From a checkpoint of a small transformer trained on Wikipedia.
Size: 10 layers, width 64, 2 heads of 32, MLP 192 SwiGLU, vocabulary 1166, 0.699M parameters.
Each number is 200 + 40 x the weight over its row's rms, rounded and kept within 0 to 999. Layers, rows and columns count from 0. The size before them is the row's rms in percent of the matrix's.

# layer 4 attention value, 64x64, rms 0.109, rows 0-63, columns 0-63
084,237,119,237,208,265,177,153,126,157,148,220,162,195,194,191,247,245,220,126,192,206,315,180,149,187,244,184,210,232,204,135,179,169,220,210,153,264,197,234,222,219,197,221,154,187,192,225,218,222,184,174,299,254,219,153,183,238,172,187,270,220,221,216,215
097,222,175,315,227,151,248,137,234,216,236,199,199,231,243,228,206,220,201,138,146,180,242,130,183,172,156,131,230,175,239,255,232,205,170,157,186,208,180,201,199,219,214,180,221,197,236,234,196,198,182,269,150,218,172,163,203,258,279,192,245,298,206,142,174
105,281,212,144,174,233,250,235,192,186,162,223,230,148,164,241,203,159,268,235,194,198,173,160,166,194,177,234,193,249,212,212,253,184,187,252,179,146,261,179,140,118,274,220,254,166,179,139,205,246,233,236,196,228,207,222,141,201,211,190,171,311,243,201,205
106,124,167,222,273,220,215,226,238,247,200,196,276,181,166,218,170,242,289,273,146,263,145,213,220,188,143,199,218,165,170,230,192,226,205,148,238,224,203,240,157,159,208,237,216,147,259,247,181,230,290,227,187,189,191,143,225,174,212,205,244,208,174,126,192
098,236,249,212,170,263,142,203,138,181,182,234,198,100,266,230,163,187,175,202,250,203,177,198,240,249,164,177,258,191,144,211,148,255,180,168,164,218,232,142,219,253,193,195,216,167,204,179,230,273,166,228,240,151,243,230,165,168,237,272,240,133,170,180,249
099,176,227,168,193,229,161,262,166,225,236,130,218,162,237,190,172,214,218,138,172,248,199,212,226,139,228,306,176,192,245,182,273,163,160,229,182,163,197,214,153,202,233,197,174,137,136,212,228,212,199,126,172,173,145,258,234,189,178,296,151,173,225,154,184
096,165,230,171,221,216,281,196,121,197,209,175,169,229,220,180,216,306,154,139,158,224,173,165,185,270,190,199,245,174,146,158,168,133,169,154,171,177,188,183,180,198,192,221,236,171,209,101,252,249,178,198,144,127,221,230,232,232,213,163,256,192,172,165,174
091,162,258,177,196,311,137,215,157,137,227,181,234,205,158,212,152,173,186,212,227,218,230,202,201,192,260,211,228,180,157,156,232,224,137,146,147,200,208,154,173,242,121,169,203,233,148,163,186,185,136,205,249,151,181,234,232,163,227,144,251,283,190,184,166
089,156,326,188,126,170,209,241,212,218,199,160,216,239,234,241,159,259,236,229,215,221,208,247,213,220,229,236,197,134,222,213,180,241,210,218,244,202,224,234,246,201,239,205,278,202,112,239,232,233,204,216,186,179,219,127,170,211,213,79,185,198,238,180,210
095,266,160,111,194,195,268,208,181,204,246,124,279,214,158,209,197,218,202,209,167,195,203,229,214,181,219,180,108,227,208,126,211,143,205,167,273,212,199,233,175,151,196,166,139,219,250,162,184,231,181,196,195,131,228,258,300,200,194,183,187,229,248,229,177
085,147,191,214,140,143,186,152,198,171,244,261,194,212,199,257,218,123,234,195,209,205,183,268,169,181,195,187,247,203,193,266,207,244,234,259,200,214,249,161,171,198,283,245,236,195,211,279,193,180,217,294,216,242,171,147,233,180,161,244,165,180,116,184,247
099,188,172,190,185,241,164,170,181,235,224,172,274,240,187,213,188,202,231,242,176,253,154,189,107,139,192,147,210,202,183,156,211,186,197,147,207,182,135,171,190,100,245,249,244,165,276,176,225,132,253,250,198,255,174,177,193,202,145,125,173,190,139,191,214
094,223,248,153,228,213,246,184,198,228,211,192,279,226,237,242,207,224,215,204,210,174,209,196,121,236,263,279,217,203,151,225,218,267,181,178,193,181,213,172,290,215,202,206,233,162,167,190,206,282,250,213,98,221,200,223,222,171,196,261,162,276,187,211,288
098,186,120,137,199,175,243,203,221,205,184,169,195,189,229,198,150,263,167,176,201,114,193,203,213,206,147,288,239,198,197,217,154,186,223,161,200,204,157,138,233,246,262,201,290,226,182,228,183,175,254,173,216,278,228,231,208,165,146,165,183,208,276,131,151
115,206,218,100,189,234,166,228,219,175,131,255,230,186,176,167,235,151,177,247,211,213,168,248,226,226,207,129,221,174,193,177,173,164,154,249,200,228,153,133,204,220,213,156,181,303,157,190,222,168,141,226,265,154,198,194,211,275,163,236,179,108,205,219,190
105,153,175,251,258,167,176,234,234,119,185,164,220,162,173,213,152,174,160,221,235,212,234,264,192,196,201,202,162,175,255,201,157,188,184,236,193,186,148,205,246,232,196,189,214,139,192,264,250,188,283,224,165,273,100,150,213,194,160,198,239,205,105,238,231
093,232,192,200,171,246,237,161,158,227,185,278,189,159,196,204,266,168,182,150,156,262,211,217,155,177,250,227,276,172,241,141,213,173,167,180,210,219,142,260,214,242,192,298,234,99,214,269,174,218,218,157,160,163,223,196,219,200,248,219,206,161,192,233,146
113,217,167,223,182,142,184,225,168,198,128,178,218,271,211,238,194,188,317,249,186,147,183,203,205,199,241,192,277,160,234,204,194,196,224,179,128,175,196,184,212,148,225,232,203,179,243,258,207,292,244,170,182,200,223,190,146,150,157,202,114,237,279,217,205
106,212,212,226,259,168,186,206,181,196,228,189,227,177,182,284,176,245,107,226,223,278,156,257,111,176,204,182,230,271,221,265,207,204,227,152,213,257,196,194,151,131,165,185,291,235,211,239,158,214,215,213,163,250,204,237,186,203,274,202,229,210,159,192,233
096,156,175,161,207,135,245,271,219,215,198,255,242,185,288,178,222,251,135,261,243,268,153,172,217,193,261,258,199,212,222,188,214,195,144,193,185,207,219,182,176,237,153,112,234,180,162,209,115,233,223,161,182,247,222,190,188,119,188,155,221,167,210,185,175
095,125,160,200,231,208,163,234,217,247,195,198,170,213,158,137,230,130,204,233,175,197,260,172,193,206,199,272,194,137,147,141,242,195,215,218,185,176,189,129,203,217,253,233,184,192,192,170,146,226,133,143,281,116,195,165,187,166,173,236,275,163,170,172,252
107,182,197,178,167,176,240,162,171,182,153,144,177,267,177,173,192,232,222,208,152,296,198,224,183,218,183,238,231,145,194,250,230,142,192,222,130,144,267,240,241,230,141,203,217,271,275,179,225,211,177,207,201,220,208,214,210,226,155,80,212,174,164,228,256
113,159,170,293,143,249,165,241,242,207,183,200,177,259,224,231,249,219,207,217,217,225,137,194,146,180,242,233,187,228,189,244,173,178,235,216,217,179,250,221,209,156,232,203,274,201,193,269,161,261,163,219,226,198,104,157,203,125,219,155,181,140,156,131,226
109,155,199,223,205,239,171,205,187,229,223,196,200,189,190,136,183,174,125,220,189,185,234,200,172,113,211,194,186,140,255,176,180,175,140,294,178,228,193,235,267,217,218,135,145,225,196,102,228,237,137,204,228,183,197,282,179,296,247,198,186,183,235,214,172
103,175,247,172,197,230,194,145,185,182,155,164,212,133,249,271,231,131,151,215,209,226,208,191,105,174,158,210,228,218,189,220,242,161,267,215,209,139,176,216,183,277,197,245,222,266,250,192,185,206,201,219,107,159,151,195,184,226,212,225,240,217,129,178,274
096,269,225,299,218,157,223,198,166,240,86,215,216,272,146,206,129,152,214,166,197,199,254,214,208,210,188,190,217,199,167,179,280,164,193,168,191,165,202,234,194,256,237,179,206,178,138,148,183,242,223,210,187,219,171,229,223,189,164,176,185,125,170,136,134
099,166,185,205,235,173,209,138,222,200,266,165,160,174,185,111,199,188,210,210,174,184,140,204,215,205,261,194,267,172,192,192,191,179,213,237,240,283,208,210,163,185,188,228,115,293,191,213,191,153,206,221,296,248,113,157,205,175,201,218,179,239,120,214,161
101,196,157,252,215,209,223,252,181,215,198,244,209,269,218,168,289,180,239,219,159,160,143,186,212,182,182,170,223,176,197,209,146,226,179,257,282,215,189,175,142,239,256,142,250,83,229,236,240,218,215,162,175,222,184,180,286,173,171,191,214,262,156,215,227
095,255,261,201,141,220,255,183,199,221,208,252,136,215,218,230,252,268,240,163,208,212,257,273,274,149,185,202,190,146,203,171,239,192,246,184,173,137,141,178,191,209,154,235,161,217,201,182,197,169,232,145,212,253,259,175,163,155,212,90,217,199,236,215,230
108,194,107,186,209,259,239,141,250,186,230,179,221,147,200,188,160,187,203,220,188,204,184,109,166,225,255,199,217,221,248,145,206,262,218,233,243,243,182,187,190,257,194,137,152,242,215,157,208,203,191,112,172,192,162,210,221,156,119,144,277,178,182,234,150
106,250,243,326,224,239,190,175,220,122,179,227,277,157,186,184,233,243,164,228,221,188,237,170,192,226,213,263,213,156,163,223,263,234,180,157,242,239,208,180,230,243,206,179,155,163,214,210,252,191,125,156,133,211,213,262,214,187,191,126,166,214,220,242,226
096,254,175,207,153,195,194,218,196,119,228,192,214,189,182,173,248,102,239,183,187,209,168,224,289,163,191,204,248,202,134,272,215,222,213,182,160,173,188,192,233,200,220,210,71,255,239,234,267,215,226,227,238,171,285,144,198,211,198,213,210,239,207,223,155
095,215,169,294,165,222,235,219,132,207,233,186,210,222,221,251,233,212,208,218,228,141,266,242,211,177,287,127,208,253,164,224,183,183,223,136,109,206,200,256,147,206,199,146,243,242,248,202,165,202,240,219,172,179,223,185,163,237,181,219,206,295,225,155,183
097,223,195,189,274,290,171,239,229,209,221,216,170,223,161,172,138,173,181,222,206,192,144,185,188,179,254,238,240,158,199,181,201,215,209,210,247,246,200,196,250,246,209,191,328,144,108,243,164,202,196,238,225,128,151,224,168,219,150,165,189,154,204,183,134
101,226,247,122,212,273,200,239,219,208,181,213,211,219,229,258,207,212,157,202,265,166,158,265,264,256,233,186,239,226,120,173,173,186,196,192,281,108,217,152,261,224,196,233,197,200,169,222,169,165,268,240,216,180,243,193,131,179,223,240,154,147,221,211,188
116,242,257,221,262,229,188,230,217,239,296,211,189,259,164,146,212,258,206,232,195,234,183,200,223,234,211,243,232,282,175,207,211,159,162,238,142,177,140,120,228,255,172,236,197,167,203,210,204,164,212,224,245,173,151,212,119,153,229,124,256,198,233,194,240
085,160,183,261,236,238,170,132,258,203,237,164,151,215,204,230,187,81,214,202,167,173,199,198,165,192,152,179,189,304,150,204,177,213,239,220,207,287,245,244,165,190,237,197,274,232,222,206,199,132,206,245,236,209,141,195,190,202,242,199,192,126,175,219,236
121,245,176,223,180,199,228,235,166,117,231,113,210,219,200,262,224,175,220,239,223,242,175,210,115,257,226,188,205,190,153,156,228,117,174,131,143,187,210,255,208,265,185,177,201,160,187,236,243,206,139,209,158,132,216,235,148,127,246,233,218,210,216,201,235
096,117,255,286,162,175,167,180,241,137,206,251,175,212,242,197,202,223,225,247,219,201,136,167,233,195,222,149,189,242,168,247,196,116,233,183,151,245,157,202,304,120,191,200,216,189,203,239,198,212,114,245,202,190,213,247,221,175,147,181,225,228,203,200,227
089,162,216,210,169,170,145,198,260,197,235,215,171,203,211,179,187,187,237,197,250,221,203,198,200,156,179,214,168,227,233,303,234,140,225,249,265,249,290,241,242,232,240,243,93,210,211,137,212,240,163,159,206,199,151,91,218,170,173,194,179,212,209,204,212
097,138,178,234,166,191,252,201,167,179,249,229,220,289,150,142,270,96,218,246,218,277,218,235,204,224,223,158,170,207,189,264,238,199,187,225,164,172,215,225,246,170,244,222,136,140,251,203,193,180,235,182,155,182,189,227,147,198,194,232,245,234,147,253,235
121,240,177,205,123,230,180,319,231,235,246,172,227,219,230,172,132,172,231,175,172,163,198,168,210,167,194,229,151,180,220,292,179,262,218,214,182,199,210,218,245,139,128,217,235,210,212,176,255,226,240,213,121,241,216,173,265,172,173,186,259,245,200,230,166
094,238,208,160,178,99,200,223,123,246,113,187,250,202,196,228,255,169,166,158,190,174,222,217,216,209,185,173,180,231,267,218,173,174,160,233,222,176,175,198,194,226,228,157,197,89,167,206,222,202,181,298,178,160,122,236,158,231,192,159,204,204,247,176,257
091,129,227,156,214,269,197,236,149,217,230,183,173,146,181,211,242,228,187,132,184,263,147,112,218,198,130,220,203,173,134,214,231,170,181,173,181,208,240,159,184,244,221,214,240,161,148,133,236,112,278,222,202,184,162,233,151,261,213,184,183,219,189,233,219
104,208,177,167,236,139,213,209,135,190,268,115,152,243,170,202,207,251,201,128,239,173,225,153,246,307,224,234,155,152,160,187,163,191,239,169,217,216,196,212,209,238,124,164,205,219,122,211,169,207,223,203,166,216,155,223,211,151,152,211,161,131,227,159,232
120,211,174,198,141,126,199,195,206,214,226,210,210,185,191,236,149,210,204,201,152,156,228,248,229,136,232,218,96,239,172,210,218,227,193,265,251,258,217,176,242,187,222,180,241,231,186,240,157,170,202,119,160,292,228,160,196,109,163,255,155,234,201,190,144
097,171,229,276,309,225,215,165,191,128,184,154,193,182,148,198,184,186,237,227,243,167,227,276,168,287,208,253,173,165,253,190,133,156,226,169,226,183,166,233,181,230,201,167,114,194,128,203,230,244,207,209,219,205,170,153,219,118,194,174,216,200,193,167,199
107,256,249,167,222,214,237,227,233,179,156,190,188,235,229,206,183,169,290,108,181,209,192,248,212,205,189,186,151,193,236,244,238,227,206,151,164,196,229,175,119,223,191,190,297,271,188,179,122,211,233,175,256,207,244,240,197,200,132,207,136,185,228,245,135
094,132,172,180,297,196,181,201,258,182,214,216,194,205,232,184,265,167,276,134,235,197,146,238,287,170,218,206,169,108,181,195,230,242,245,210,187,223,177,178,148,194,172,199,246,184,266,183,179,272,206,193,149,172,221,204,166,114,251,192,193,232,145,208,202
098,207,224,195,247,161,214,222,203,176,216,193,237,218,187,290,158,146,216,213,215,179,119,269,241,144,227,178,257,143,230,188,151,153,193,185,140,227,203,261,216,237,248,192,260,248,152,147,156,274,191,298,168,167,177,229,230,171,203,197,228,229,200,188,261
096,127,138,222,189,191,222,250,220,192,219,201,233,237,196,252,151,197,127,228,251,247,240,193,194,156,189,253,190,187,159,242,196,214,221,133,210,258,147,159,202,132,242,184,152,167,156,275,138,207,262,205,174,316,219,234,207,210,185,176,163,189,178,160,234
106,200,204,131,223,236,172,323,251,158,184,217,167,181,202,145,164,193,214,278,218,187,155,124,215,223,141,145,207,126,229,161,189,181,181,164,141,201,195,242,167,186,204,177,170,173,240,231,195,193,171,166,269,142,212,121,169,159,168,165,187,166,253,222,214
093,211,174,265,278,212,162,200,188,189,253,205,197,262,156,217,186,241,219,196,126,168,311,169,254,230,185,199,181,197,190,230,261,182,215,152,225,129,186,231,242,221,131,269,199,216,207,250,144,160,210,209,190,226,181,193,203,184,160,298,236,137,174,163,217
109,132,166,232,122,192,135,235,158,203,173,202,160,172,287,249,223,123,226,163,163,137,252,195,200,181,229,216,208,201,230,189,104,199,202,224,186,217,168,209,168,201,183,167,239,209,149,253,111,165,138,182,279,197,184,160,245,165,219,231,228,201,237,233,207
082,222,206,195,146,126,191,197,147,283,250,155,194,158,160,234,193,298,230,129,227,155,220,218,184,106,223,205,222,161,254,216,190,205,200,186,197,167,186,162,170,131,188,150,170,195,229,222,193,218,209,219,110,238,213,230,214,166,234,185,267,236,281,220,187
097,263,236,204,219,190,260,248,225,202,174,155,178,159,214,190,213,221,177,277,248,183,186,144,209,211,173,215,221,180,235,172,183,204,187,116,188,162,110,218,183,309,278,198,203,204,193,229,185,191,239,112,265,171,165,222,124,197,211,263,187,232,160,244,208
090,196,209,129,178,85,166,225,136,180,156,231,184,173,229,237,195,168,191,242,186,156,243,221,170,196,246,124,185,175,135,165,172,195,231,210,265,209,236,210,246,188,186,265,220,228,298,215,250,225,241,241,231,203,154,186,219,179,164,133,216,193,195,233,124
094,222,237,224,225,223,241,257,156,247,215,200,165,272,171,184,161,216,162,195,226,137,163,278,136,228,195,233,232,209,195,192,200,276,225,190,189,153,133,255,146,261,229,227,216,168,232,141,202,192,209,206,240,173,162,179,137,211,148,241,218,223,263,92,192
095,229,167,158,203,188,144,174,194,173,162,193,258,183,107,191,221,162,202,207,187,234,264,135,155,200,258,211,262,183,180,222,230,256,248,186,136,143,183,219,171,287,200,221,175,220,257,174,155,169,217,222,273,248,222,221,280,180,128,223,186,224,257,181,178
108,168,193,257,171,207,180,202,285,186,264,203,188,170,192,222,168,214,158,165,213,246,239,226,215,188,206,220,143,247,189,208,238,244,257,221,172,163,244,266,256,211,209,236,225,202,239,130,251,177,212,132,143,336,211,228,250,166,208,274,212,183,199,205,237
102,120,185,221,162,112,207,175,265,147,256,220,162,142,271,167,253,223,210,197,173,186,202,214,193,226,176,176,173,172,256,254,231,192,148,205,184,168,204,193,139,232,210,253,241,137,248,162,181,167,147,280,236,224,112,182,202,245,179,236,203,144,205,219,203
095,289,237,173,228,224,221,191,183,165,151,197,191,291,161,181,198,220,258,179,213,191,266,213,126,190,178,266,201,196,176,181,124,206,159,219,191,200,191,223,135,216,190,258,164,196,171,173,282,236,228,184,239,161,224,116,206,252,292,163,199,167,171,159,221
105,202,198,161,178,190,175,154,212,190,256,115,147,178,219,208,158,163,214,279,233,137,173,152,202,225,232,287,143,203,166,185,204,189,214,185,186,129,160,233,240,118,193,192,153,280,192,173,201,231,137,248,165,141,210,219,117,182,199,177,153,206,146,200,210
090,206,182,229,192,229,204,228,207,199,262,187,242,143,190,157,234,200,215,211,165,173,206,213,138,194,174,103,215,136,157,186,232,228,310,151,198,267,193,137,174,151,268,257,215,266,195,190,221,222,142,292,202,142,188,203,223,228,225,192,224,250,187,241,177